Part of a small language model's weights.
Size: 20 layers, MLP 448 SwiGLU, vocabulary 512.
Architecture: rotary positions, biases on query, key and value, tied embeddings.
Training: a variant of Muon for these matrices, 438M tokens, 6682 steps.
Each number is 500 + 50 x the weight over the matrix's rms, rounded and kept within 0 to 999. Layers, rows and columns count from 0. Numbers have three digits each.

# layer 7 MLP gate, 448x192, rms 0.0706, rows 90-153, columns 160-191
573531457494552496459515574408493460620541471492498525556553426468439429473628485524414541536479
547460501490537516456482465491441416454422499573507605500577612514581466575443441495645492499614
545414530548429522415507489478484637486505589534551448513549508510446451502458531383499531460480
443553513453515534465442513579414565480541511503503479430449516516577439530534550519557463528458
491512501504516519496452489507473544532594527504556450506542466468520606565593599518548525534455
433427544447420491472525507551478507374526548652482428576467563548424474509520411499495405452450
551536577481488466552360440540403517432519549547483502577469489375484506396530507491476511595512
593511499532483505552510492428502470504479456535525439552603465459611478489442466421464534526445
470427528471482503551479466504493489589505489461573492517447518415546525503626478533499418540547
490472532508560478484421405451516488532469413440524554446432590541411555455572471509435539462545
487506565465411568464534532536575527498546546504538595470576599504439496534563532523557436396481
516543522462576485671470488450464506542448429458535527575384457474439505500480395507586557462484
488584531508533405519423450447458436531467546466483505534468517472584561526491496471500510496463
578444580536458553506418450489458495479484508444552432405620500459514538602510581418549505326517
430472440525483549602562443446447509499442538400542503511449531518480582438578547480529541564479
550492527485522452457481513427508487564553397452591501472511520440439551515453419472488516516450
534453485507510529562461464503484413462503521475562543434564459560470530436458493606503502439461
443520506473562573484461462470599535518493523514605509459459430487470564480492539549551483575364
501494508524416548485347545495505456449468461577433521447462493511611528493546399527534436404543
543563514515437501583529502477535531556541499488443490557494458476524493444592394411549480513422
474479551553486435586483472513552467475551418533496462477412494480485535574438447490555533481536
504445449546496503504552500587497549454548563596553465434545512481525459546571495505519517414526
545456596480497540536472515538419458493521544488580541445459526538438462444516442443483593517483
460482558434434572510540476601431618561513450501472511429431477578483498578549545486410491448474
618486576462514544452473426489524484504531542508454571443525452589556400589403419506524487472582
518491574475560508539465490430494520498517516498505486493467434588469553570470530550430432513568
575543490526584463566493556521437429553465540486528452448466534466435544481512541483533440572493
571517592551405464599523547589595369422469482488515486530517538456449584401540375457529602489558
509490512452599512491486437389488504451515471562563463542540505553481531539540477575466572429517
544435485448578448467495471501467513543402498492482529510504465488558542514572491527544453420457
482543513570490558498546413596437478488573475520534420567458469452494449440557532579527491486532
496552513493512547460498529566442466511526497594513471544510537452472495555591531492482546472535
494505553446469453457434490480461527513433462536479510536460552557504561537513522449500490401450
520426482460494485462620462470518513505552446466458486570569558482398543410489429505415459559426
486469531424533535547452413550624453521480560533538579479502491513470392518496429530429546525493
542490496350459485569460521500492500495452471445473494604452413485501545501484450505538454500527
443499508529459557461500507523502457549519482512571476574491556481531514527528524456562527484572
460569475470520536398487518485430505429506513446489519520502477564494430500471567418522498593389
464574527337515493458617602601490490472499532482491488535576577536474526395516527462457585465498
465474527460421475601562516465516476512501553497491453530493562485499441486507456419423447556500
541509464526553532472518545535477530601425511502442472499546515480476491501514445568505383530614
535568521526503518479485540519428487466522526561445528596452508528517589481536429460496574474578
586485533547500445537451527484487494575447511444488405452533551502519574506451579567499455470553
522466472505570446444512586509515447516510499618496452465417417515521454521499535485469563506445
572511524548507459458465489514502452561484531518474488566450480512562461528568481486469493484545
521552458494441516521538479501511539506541517512535394551457490487422530473492561526509519559528
529463522562448563544487504499467497424631588504506532453613469528551438559469511525421483491539
525463502444446554483488496538476534537440575525554488564498517439513523556519593512503474516400
473487460531475536386495493453499560468460507564514535509472552489508411440473496482509599482462
565499500483519566474514532490500520547525359514570498476520484565517465470487529498520438518488
521531428474423639508539486447478601468479387545517576551544483499455541544453539455517494485572
392539531504425457592525475407617443592552538460494463531474528410535470443506498576506565512580
570582494550497482518535577594421508517563588484465572565505464516433452497454486417569531536574
469487524533511565498466434486489552541481512522496495402517465549436457529504603429419514530581
430469522455542477465589492492460521498418440465456409446507433476464504619507496453465487505531
426539550466466613450539512521466573543461476449472505538507439511437434481573560417510480412508
541465499519467530501557539570572518480498505531482513449490477537507525633482452466574486451474
516552405520514431517614417431482490545582462490533361453468410497488501551453552500450474463492
464566502464629534437486587542405499501482425454518506539463479468501530457433538545580453520476
547536518558577438550521510396487452413517554492516445519443434411492478527580496529495452478506
563460517471525508508459438506527569489479584488568520498392573541465536579487529548530546523480
628563519450447459497441376397490442527421458480440516462550491488507508451504556502509450442501
535522502497491447442492588614507449505510463430411493478541470452505498478412474414461462437495
488572513561503462464587508503488528574442485448398503454515546373512533456521510508458441477395
# layer 7 MLP up, 448x192, rms 0.0707, rows 90-153, columns 160-191
386588488523511593506433475477470563443528446472526495473483534518515533442506470460545525353508
517529502455493503485463423470469414516454440451535389501543467505468492541513518401491539482416
374550591457442572461458433555463499648407506510477495369549391512396491476499574555518542592556
527504475381507387555422462519523452529465502426602459441496584504500596457537448461459548510477
520517607533458454525445573499539484519457479441598541439493490556423459472481441453546553545496
444586504425416510529614501467522516510486580485577463535494477566546572588534549525357538486573
501462523466463501354546553456514469514424502543530512554515486474553475530534441559613503563566
453474491551494448485531454497495425467450492510549518456584516487453444503498459400509439516426
415496473521492473482503487509458538478532500560493526477496536450503562510470450522503519549502
470487455466556532417531455532508479498451549514546506492569483515559526452411613599486466578440
473465529551474516425468469415566464511530469540491611559541590494500492444518523491583503411469
526531492470507557556458416531478543381496417474484571518496513511486501534452478485533492528465
523546601455541502554441527523478470540452525573379460411569526408490540495512515572472492473528
515506535518491411560504500489435438567537516492482447558515579506551478542463535494495494483458
535480469514503459405413536429581440480428415605488490567532456424531462535517557493458566543483
529422494568464579452518555528494429552504517465560441500568491443532416567502514500449493546515
350582479433476386444423541563452465513533484468435468489479414544494489423596496468476550494566
475441439590495538561613466490510555487538491491442376553442480476446606534409492505518455542491
473516606599476524554542527441448437471485531447472515445503557550454487552544437454482551400428
454486578505428551541449509507554432534446536400431384532602477411504548441539445552440553473574
507584546561564619480556549573468474548491508418530484442513428506573527536474532477503380440578
490510477436595445581532499480443451466438542503434578462531532463519459577550536540413522388463
466427449541466501515538572587607452521526462553489579400445593519515471547472423584462619519497
521559466502478450472594517568538503568516536471467555453494578490470524522547550528513413513483
467523499525580456506539516530500540517480566461517415476458490394431445556471518520550508461533
544460455516572511468597389421460489541373492511458560482474485525496467458524442475552497504508
492466464484442477556508429437558504418501429512510476475470532521532518583455580450527470507491
402478523461499574499476450359520590605564485572361507585482490469589548510478423575473452541477
524508530535473450475541509539449476480492589490488542559536549613510477557516457510603558508511
536567442440435469453397528536537516474471538478457533469562564471576457408429553462487509540492
487462581450486462514561527529506456572343447456527546484495494473488542591481509412448484494584
487419534592517512457552441489531549460493467480545504442430421607531489527420475450572436522492
470530547506529506403614537537534556554455467498470551548427512456425479540476481446547543471401
421421422482492403428524439407409498462500546557524473600519511600495511442475524444540523420457
590583448492475477448483465524440447505538419465497378528479522468547469507523630566627481484421
508529520438532515458499552474505504513466469454490497503550573459574423626421506444448557479518
584508528521499444469510546535539546423459553493482523457411485490465517391499426603546430469490
510578470524540512446533484529531445549436531594470524534486538399465515497448423542498532481519
500468579457472450546523539472508483575514442474565510450530505578542520523485554478462508458517
461368447507530590426521522505395533568460524473388602548442471552394497421518495504470453434450
519554496460465454481512538453459497467493584446592439473507455480532469445593451498487462473539
520528525502522474570505510425570518488522389434537551538494416509538586449495540460559417480499
554478524482455469513504427531552615520429485527534518441549557495542485603460576436584559537594
480468504605528597558541588551556543504486445489419488538493507521540547468497453480538462484508
494496507494516579568518441439518570519468633564354519553512464438505558583538440614538517484450
395548487479495420514442510464423465502403563472511508438462508471450505500479395487447507452507
468480530573528558508562540505550391515453416502512590478404495493455423552593410540542486554516
489489485466510518504672487552557516533534521517477557532472368513502540473494479530412570547555
580511496518456524411437517538484563476510442559584610480563469587583568488425421483457507519506
428462512453415561448477419514465536422523548480478443501513502471506547473557446424495548567485
529512461520492499471492451554579419543478565407475538516473401448441534571421523540501469460467
507510501558524537564486543438520542471446467518524540510486417469567480430397564532598414464507
588503558520516469572435471548512423497417503519499496450508529533445483435432521402535583517507
503538549521499433569571611590523443573486564460549416477578471487550586436532477493500500570446
504546467439452509443544573434564537480516552492555441476471496484435607535544504447476412412496
465566519511461510596522600440573536473473511615449547525439527467508512477460438516473554451502
455417569521537533504631469487544509496537507388452541551454495505555443463449456577510499519592
540545455515522408528516535493551527586473558507500493535377468433458523443485515469553516481417
516557468516437487462477404509494506402675525462520474526479577476509495439554543501536486389489
541497464429493514425510532529494477471506600381464415475545558509419518461413564462550526554498
519472535479523540460588494502420486527509549589538553436544529453468497496468578401481530476476
460486486509448553479466555523550345496533540407477567449519617499558509483428579455554538468488
510528613558537513506549509483541503467408429624434396511501496492490640490459491547566540471528
513533598529518525591566531501431533485506442493410474495493489567490492524519558441417498441483
# layer 7 MLP down (transposed), 448x192, rms 0.0707, rows 90-153, columns 160-191
448443463470470479554583493529508441567516615432517528505536507490593465387506627500501572579477
495391523564498370457433479469429417510510636536542554556502447454534488483431420473518477434548
457387533503416404593459493608461595477395523577509454459591531478424535558505459459458538600510
547462387513564482461538489539530446450537567519510466508441461497552397424483510541527463585442
523469527556477450459477555510516524478426570488611600536453473496409553543565522523530485531498
547421519539473462381397405569556508452589520544416485575502551511559512578538512478485558547444
489563430506496484453518462485490541446455511474511548500542525565488491551598554510574471472538
489504506457587490392538543493479477534495565505448540399455501454472571568459531598517506447496
488481539489492413519429529519474537468466546469533558502550441557461538464502475466527578493485
559449545506563472476469522555587539451506500468468566495467528529438559432517514440515507397545
518621497466473498512462502472477480466528493596543513509491465424473556466465492501592467576451
507463508556497459409575561528477439480520527487411511478567470479440570471506555541452519521594
508482456504517492450576506424517503410521537496554546549574427535521441595592473444455464557460
448526447584589544493437527499468561546481471422446528492514511547454537434643606512481422473408
435417447489459578589505528486556542504519525473447589556507402472488504542483538490476506629462
411521550500483534480524464410608454475396492520410543472559450559532463619435546477458502534457
439407457566581608427471473513478422554456500504468559533541529449502510521505538546531473454505
476455524429493560427539513489415458503470452550496482476414579554481459510513523419471486475495
490482415572623422459523480422591443558473616447448411471530508459491391471501470469426533435464
484394465470537501540514541519553429371504599542522450498512446511524515481487552582516558378529
436490468461496504543519474590506424456503490536555494423549505481436589443598566479490504427534
397493465394530458524436492517495517419502514495472499437505543507527483439446619473501554411575
461476479510484508480538473499546513412489394627371476480394496451443509619467403535556603580516
491568543587549519475546569433480472490532531391470506452459556489527508528487541527537550539538
476471478539515510542456424459568481488497420490466490357652525427576484476425518534490494459544
517510591564563532454550476492478469572536487459354426462564487529536430542559563476544519508457
548532482473460504494458478482533562469507551460470505513523478604493531450527507556419464464467
602402486441464553552508500479544549543481477567459435564552505513570559570455445496509487479548
437597506506542492559544454510447443533554491536491570386435539508587523506446464505480519522512
400466495529455493406510451457463417506561437458487543546509520460517514485463526577516462542454
470460491529525478521536402671512491524451533490514513519474454491546432494509595413589519506515
492479544568501508444472493592485561391444568412491512545482510495539524486520405482557506529491
404469473449472530531517465514482515463535581415602455447474500505360412434498529417505484523475
488479392548466434482439451522437456516463489547363468501489522514464579427614481547491597431539
527463391542470470460486442528514433482555528447491482467506416528496486556500508499432443540509
583490448553523473569556392487479483499497516552513496567448519577406494461448537506525442428381
430573519449535500500374558585483493538485492556462484453471511457392540439491554513457519460591
475501536472406584542455496507558498458550442468567436568490537484506446587482623484580539571492
526473358536582619481382510522514484482515559472426433453512520497521447443544482495519394369523
515567556483515608534506488476581409495459477503617504559422394445494480456447472535584458506568
444426487445483448582542544575495562523466529491525514491483447555565488530424477478486453440510
487554500431540444503457530577514478559482495520505526383511538597448466471490500440484469522504
577491563446502542484540522463482421535447465513432528456566452436521458493455461489489526559576
495463534456470553518534560495594356447490514474477467483543525535507535611515453526595564540518
487433475484497528477534555582474426476544455463531489575494520585460504501512515491559513417505
534496579424632561478566500459545500490617529442570558509441479451437461514518590517536499531531
577517502435624431586568469555437576536420421529485472374460461437419533433447527423517553515493
524495589446559497561508518539480485504474463410476491457560480546500570470513527498572434470481
536501455454511466589557532480556537507512631457465541464439495535506470505520538495499521506581
437577465438557560564527475508460449530504491500590546542440524508450459467525573494465572432519
601486443530532541493483532513491508569501427538601397504392499530648445403503453424490476496607
574441541460604518438447472581500555417520456492494493440549456605459497480572482402473455454539
449487515477565538499582450601538623506464507431520501584466494458482541600469566496519446505498
557453583473450477455475463613549490503429521497478578444517495491504479480494525527464453464507
417469404511468508489536517541519522588461470467471417471606534427455530512504538406433510495416
584484524548514468528403503551398558488481480444557515536540486542556538448471461482461515439429
589548522513423523574490528513503454533498512456523419521441474578579521459449528511516491635473
507477452500452596471522489526499554484512422473500532514435494508598438560551459442471497445505
529470494483548378572468499502553536533538506439541576458560494463410489504541512489461479540529
557592463462517604449485430572523424575605475501531443516514489483555536413470544474485532506440
457441457421478591552542497535482462475527481418504575446469418577395494417563611423520525521385
434543573449528500514400472556499518436455485630445451533457522442424490500551504554497523663565
590629505450437433483543495515435543497466481487570550560457497516512453476479499561517479461474
530492443476531418530543485558491436484562502432533551482524480484461529485444505451561456570487